Weights of a small GPT-style language model, trained from scratch on English Wikipedia: 16 layers, 3949 steps.
Each number is 200 + 40 x the weight over its row's rms, rounded and kept within 0 to 999. Layers, rows and columns count from 0. The size before them is the row's rms in percent of the matrix's.

# layer 13 MLP up, 1280x320, rms 0.131, rows 240-265, columns 0-63
098,181,225,181,203,233,198,220,230,224,78,259,225,154,212,228,165,205,146,157,224,187,184,239,212,127,154,201,175,229,178,192,210,271,212,173,242,165,167,210,193,208,206,170,229,213,216,223,246,190,150,152,163,215,174,284,258,152,235,203,260,267,239,185,235
096,214,180,194,123,158,258,199,177,180,258,184,171,193,226,209,200,234,224,203,176,192,225,134,181,176,182,212,160,199,289,138,137,193,178,235,230,130,225,183,160,252,218,179,255,215,187,175,181,224,215,269,192,186,180,135,177,142,248,142,186,159,187,212,222
101,137,279,184,216,206,263,277,237,204,227,225,227,185,170,145,163,201,246,187,250,188,238,228,235,204,187,137,240,215,193,230,171,135,180,218,194,307,170,128,223,183,135,135,201,198,230,202,197,182,150,241,190,210,175,223,141,96,237,238,217,174,188,213,231
091,188,189,213,185,233,159,197,209,212,254,156,246,243,255,174,214,178,232,281,132,191,186,203,179,205,225,160,246,232,177,187,136,184,134,208,194,209,249,159,207,175,213,139,180,146,156,198,199,215,252,232,158,199,131,195,157,102,187,148,224,192,240,292,263
100,160,152,219,222,198,203,272,192,203,202,195,211,164,232,192,255,278,195,159,157,160,163,165,170,193,234,242,181,242,216,223,149,203,251,221,241,129,77,243,210,234,229,207,193,161,174,181,105,170,192,233,193,168,143,208,239,214,258,212,168,202,226,241,220
101,193,238,192,176,223,232,199,216,193,172,194,260,204,247,166,173,181,225,165,175,192,183,176,221,187,235,265,171,182,311,248,243,197,195,225,169,166,195,186,203,194,179,231,210,225,185,295,130,104,156,167,190,136,272,218,191,253,186,273,216,207,207,135,183
113,219,147,213,225,156,259,190,217,159,171,219,258,277,271,274,211,151,198,281,196,125,184,235,178,199,260,201,230,272,175,199,250,131,201,187,183,178,203,140,184,214,196,161,147,139,68,287,128,266,211,182,170,232,159,220,181,164,174,181,211,183,208,202,231
111,224,232,182,185,176,309,224,206,151,209,179,237,159,241,202,175,185,162,158,215,169,165,256,193,138,212,205,235,188,271,244,180,179,139,226,216,163,212,230,205,144,179,170,216,193,187,160,198,67,131,214,167,124,182,209,219,217,125,242,162,187,197,183,199
093,120,152,209,176,189,234,183,156,219,211,143,146,216,222,226,151,182,163,200,197,157,136,194,278,264,244,241,220,227,221,231,257,184,241,222,166,165,174,205,203,264,202,144,215,209,254,228,165,248,187,197,214,136,198,258,182,207,212,162,152,190,103,184,156
098,181,239,232,227,182,222,186,181,168,174,146,183,134,166,110,179,147,163,218,207,252,218,240,201,160,161,231,164,130,234,248,194,166,241,200,236,143,211,194,152,165,205,171,252,199,99,168,161,198,226,197,170,174,187,202,151,187,212,141,247,259,254,219,159
106,191,179,209,268,211,229,221,155,205,164,248,173,204,169,286,239,193,231,222,275,271,187,221,178,202,193,211,113,179,156,224,215,166,257,224,210,266,170,162,255,201,200,246,229,192,172,216,170,183,133,253,188,256,146,159,265,217,202,232,220,190,164,202,146
113,256,139,267,152,143,171,116,164,227,258,191,222,160,214,212,165,175,222,218,184,207,220,120,246,180,151,134,155,255,179,177,235,246,190,204,235,216,199,163,214,169,231,173,208,286,167,200,243,180,204,245,169,224,216,182,188,186,291,203,155,167,170,220,241
097,237,161,214,196,220,209,214,185,166,186,285,224,197,243,161,209,164,180,155,228,193,234,197,179,232,171,143,170,157,184,197,226,124,208,194,212,281,162,166,146,220,257,175,196,254,157,256,216,192,227,154,159,218,216,183,245,242,251,204,191,254,212,229,205
107,213,248,220,199,203,220,209,219,154,161,167,207,216,157,188,156,201,208,213,141,217,192,185,236,207,287,147,90,100,270,215,242,194,302,164,202,206,209,126,249,122,174,194,223,250,203,243,190,165,236,170,147,185,162,187,237,181,167,232,243,170,160,213,219
110,207,242,189,204,210,178,212,149,204,257,232,193,193,107,138,208,196,184,236,198,160,176,243,132,209,182,193,204,232,224,220,231,170,303,229,200,244,184,203,204,276,199,233,236,209,205,204,203,208,248,267,234,136,137,129,244,276,207,174,225,179,255,131,203
103,197,206,205,143,184,167,178,249,199,184,278,146,169,160,123,189,166,178,205,200,173,158,213,213,168,138,211,201,222,232,226,254,145,291,173,214,216,193,182,209,178,213,145,197,232,238,216,224,139,247,216,135,208,233,213,145,229,208,213,189,188,149,230,228
106,212,175,221,232,196,194,191,186,271,158,183,164,214,242,110,262,164,245,187,130,256,270,239,176,164,199,246,165,198,190,195,166,245,208,173,217,176,223,268,197,248,205,210,212,237,205,163,173,224,295,208,227,219,234,206,246,215,231,160,225,154,208,193,210
094,249,194,187,257,183,186,173,169,245,199,176,203,150,214,176,239,157,174,236,207,193,202,141,203,191,206,199,219,159,204,254,180,242,151,263,284,260,127,203,159,208,230,180,136,248,145,170,185,182,173,140,178,214,205,224,216,219,154,277,141,242,231,176,189
110,253,161,253,266,186,185,214,161,160,210,197,200,212,220,257,238,200,215,238,111,164,213,239,132,208,180,189,227,227,247,148,193,246,270,207,169,232,210,178,233,248,151,233,166,207,155,194,181,199,217,218,175,223,259,232,265,209,163,169,222,186,177,245,193
108,192,175,225,181,158,231,167,170,139,242,170,174,200,148,170,212,196,210,191,150,173,195,239,126,194,196,147,174,207,193,227,149,182,237,180,218,227,218,95,194,301,184,172,245,211,212,107,188,211,219,232,117,132,228,138,226,257,161,136,166,189,199,208,182
098,159,183,200,162,163,224,132,179,216,185,163,163,150,200,218,195,248,233,201,220,196,179,131,235,219,216,260,129,256,205,227,219,194,203,211,216,203,121,208,202,214,215,251,184,271,168,150,157,205,189,240,151,160,188,221,226,235,178,118,175,160,272,226,185
097,192,184,229,147,286,249,151,151,214,193,186,210,193,222,244,235,195,181,239,173,202,172,163,170,223,241,163,277,256,203,179,255,172,245,217,238,223,124,268,184,234,202,111,196,190,234,236,202,235,235,237,236,230,133,201,174,214,196,295,210,269,216,244,194
097,146,147,129,197,185,184,232,158,174,196,249,286,269,121,238,145,196,188,135,129,103,195,187,215,188,196,162,285,153,240,146,210,161,185,208,206,127,186,179,233,203,199,171,206,216,184,204,144,204,252,187,263,219,190,246,160,205,219,209,147,194,242,171,226
095,151,134,105,173,165,137,171,237,188,213,183,230,159,221,161,205,241,212,203,167,196,170,262,133,211,222,192,249,194,246,160,201,230,132,263,207,213,297,218,186,215,260,181,165,254,170,152,197,284,191,211,275,157,245,122,236,189,163,174,260,238,279,208,230
097,209,191,202,228,266,224,151,154,182,210,164,162,153,202,186,217,198,196,256,213,140,209,160,223,234,199,223,203,177,211,208,169,214,187,249,211,168,139,177,138,208,156,177,272,244,192,188,178,185,183,183,213,159,169,265,263,214,164,204,192,194,183,252,199
095,222,189,194,187,127,206,248,221,200,191,169,152,195,218,167,239,155,246,145,196,238,275,198,176,242,159,211,252,222,262,207,226,242,193,206,159,305,241,152,145,175,219,180,219,187,226,174,256,235,164,197,232,235,183,209,220,180,207,182,251,208,212,235,148
# layer 13 MLP down (transposed), 1280x320, rms 0.0316, rows 240-264, columns 0-63
100,219,188,195,229,203,260,234,150,213,147,194,217,192,178,206,192,197,129,143,217,168,277,198,195,219,149,219,175,202,192,194,204,249,212,208,204,171,204,237,98,197,202,234,208,197,147,199,190,216,232,268,214,203,138,246,170,118,132,197,169,180,175,122,159
104,194,217,200,166,283,192,197,214,210,154,160,211,206,186,205,181,222,211,173,190,254,197,174,202,259,149,208,145,271,147,227,120,194,156,177,170,207,144,225,136,171,227,221,175,221,230,231,250,199,170,161,172,144,206,238,183,216,145,239,202,239,281,277,203
106,137,295,144,199,171,190,188,158,144,256,182,141,162,123,220,186,224,193,116,213,178,165,163,231,196,237,264,163,175,224,201,223,221,240,319,240,147,154,186,205,141,202,162,208,327,222,232,233,165,175,258,171,275,210,221,203,185,166,152,218,202,225,237,176
094,188,189,232,172,258,279,238,236,216,248,182,231,237,201,160,256,93,136,173,303,249,166,155,179,158,152,215,240,191,143,184,190,227,217,259,203,250,279,163,153,201,179,232,211,219,240,133,243,197,99,185,231,185,165,181,179,128,220,165,163,250,223,274,194
101,186,239,177,147,156,201,168,205,240,170,166,198,222,146,287,185,157,220,165,283,252,128,290,234,195,213,255,198,242,167,159,156,213,191,155,180,275,174,267,204,282,170,160,195,184,167,131,159,183,185,148,137,258,249,249,146,146,210,165,188,179,243,207,227
097,272,158,192,180,195,167,203,254,171,116,168,245,285,168,221,208,213,184,112,202,237,188,232,296,212,232,187,234,218,170,172,192,175,240,170,165,201,266,147,244,268,248,189,207,152,249,263,177,190,239,237,135,211,209,202,225,258,198,186,261,207,201,271,156
108,219,137,240,253,262,208,184,324,216,169,259,164,245,236,237,212,165,238,226,187,184,250,176,168,238,189,238,245,260,215,197,160,180,229,208,185,193,177,151,147,207,208,100,203,140,149,240,184,176,182,189,170,215,205,192,208,211,226,190,188,197,234,207,181
101,225,155,173,183,212,223,203,170,195,187,199,301,239,225,258,253,224,212,184,224,225,207,231,245,229,273,240,290,181,221,234,186,227,191,157,157,162,209,145,196,203,259,209,152,188,274,164,99,208,127,147,149,219,233,215,198,146,183,101,176,260,171,194,147
094,219,220,186,203,241,157,227,264,194,169,235,211,243,234,223,186,254,159,173,150,203,188,209,233,210,154,183,189,219,128,178,205,256,187,156,238,204,166,216,156,243,294,185,172,203,129,201,217,228,108,190,187,271,202,235,192,183,173,232,224,150,195,188,139
102,195,260,164,236,161,184,204,269,192,314,220,232,156,190,183,162,183,223,190,234,260,194,210,157,193,210,136,205,204,203,159,143,211,223,266,149,204,259,152,197,158,253,200,168,205,176,264,235,115,197,227,286,168,223,258,132,193,164,218,259,219,217,227,239
108,145,153,138,200,138,235,190,219,193,182,242,177,235,253,200,196,216,199,184,151,223,196,172,152,249,226,165,193,269,254,236,153,131,197,247,209,110,203,212,287,253,303,185,186,216,198,191,192,188,199,206,268,238,151,142,90,191,221,213,250,184,175,168,195
105,165,245,193,127,209,169,147,204,130,204,148,196,173,206,178,221,207,138,227,255,208,198,223,187,208,166,229,184,192,247,172,218,242,205,171,167,306,203,234,247,246,198,199,192,213,233,250,204,238,189,135,231,255,211,139,242,160,230,210,165,196,147,182,249
102,177,153,242,197,175,201,208,163,106,219,224,198,213,151,165,307,280,203,204,254,263,201,193,131,232,234,276,192,155,149,162,252,104,140,125,221,214,199,214,186,143,214,222,203,205,179,143,179,168,219,314,194,298,170,219,186,185,144,134,197,226,260,263,181
100,186,312,215,176,230,184,132,288,177,234,254,216,174,212,209,170,284,257,184,199,255,189,230,168,215,191,212,173,173,136,135,210,174,222,180,162,232,224,176,238,220,178,196,238,196,182,221,271,227,181,181,208,227,177,193,262,141,189,175,233,205,222,206,218
105,170,212,228,221,175,102,220,180,222,208,166,196,179,175,162,252,194,214,129,127,205,221,238,129,226,167,258,146,216,188,184,161,232,165,160,191,194,186,294,156,148,183,220,249,206,191,159,185,158,247,113,172,200,306,188,238,215,154,194,186,238,270,244,265
101,190,185,195,182,189,223,286,242,215,227,199,138,191,172,189,203,168,176,253,216,239,194,322,255,152,260,189,187,224,138,212,228,199,224,158,152,89,187,238,104,209,226,132,119,195,238,200,191,178,222,195,201,195,149,181,226,199,218,263,239,261,141,250,265
108,216,204,126,155,185,199,68,213,128,171,148,242,217,229,144,216,255,238,209,214,233,177,186,230,184,184,217,141,226,136,197,226,254,126,153,280,194,168,198,290,201,218,173,239,257,223,225,165,161,292,155,215,202,237,287,220,183,181,141,231,220,102,184,161
092,254,246,184,179,208,171,178,197,246,210,228,173,133,183,241,272,145,244,229,135,232,226,177,269,160,111,190,216,150,150,193,206,227,180,279,230,165,103,256,112,206,245,208,139,224,181,180,231,277,270,225,195,229,179,164,213,152,216,148,256,223,250,191,149
105,249,184,177,194,167,153,208,151,206,275,192,142,230,192,226,194,189,209,197,219,200,216,232,221,221,194,240,194,190,244,218,180,308,259,299,92,143,232,120,179,225,178,183,147,247,209,177,156,248,188,238,202,184,195,152,153,224,182,205,152,172,117,238,236
101,209,259,209,188,214,296,280,199,220,223,140,173,207,212,188,145,232,215,174,188,227,218,183,182,200,261,126,212,248,201,177,226,229,251,208,217,215,223,218,198,199,203,213,214,241,131,258,188,145,197,251,195,144,161,184,266,176,174,218,175,281,192,207,149
097,188,134,239,163,227,200,234,260,191,260,184,201,169,252,202,236,184,186,247,242,226,178,205,168,215,215,157,187,220,145,196,194,243,221,210,224,158,192,134,155,231,301,216,133,200,152,255,187,265,203,174,233,244,260,192,172,173,125,317,189,158,176,174,276
103,172,134,181,215,177,213,226,259,166,317,210,252,228,158,200,240,176,210,196,150,72,152,312,268,204,255,182,232,215,155,235,182,203,184,209,229,218,203,186,225,250,168,245,298,222,275,213,285,164,240,171,250,214,212,202,193,234,220,216,241,138,230,209,165
093,148,220,140,254,178,102,202,238,183,183,222,184,140,230,179,162,214,155,130,150,218,200,239,218,125,217,268,174,230,225,218,175,159,245,217,272,185,183,114,282,177,149,168,188,148,217,244,239,224,214,225,240,211,192,279,344,246,189,228,145,112,175,155,247
099,204,209,192,206,244,294,263,185,221,220,158,254,202,179,224,183,195,266,181,256,286,224,210,158,126,195,278,147,171,189,210,170,239,214,202,196,161,172,170,173,159,260,173,163,231,216,171,128,253,145,200,136,173,166,201,213,279,212,246,247,153,204,268,205
096,206,201,257,178,156,185,199,118,269,208,158,231,209,201,263,272,229,209,151,179,221,274,198,248,206,157,190,162,91,206,230,232,162,158,227,224,221,244,225,179,161,156,234,190,231,203,231,207,208,166,184,175,191,170,110,223,165,190,233,226,136,194,150,181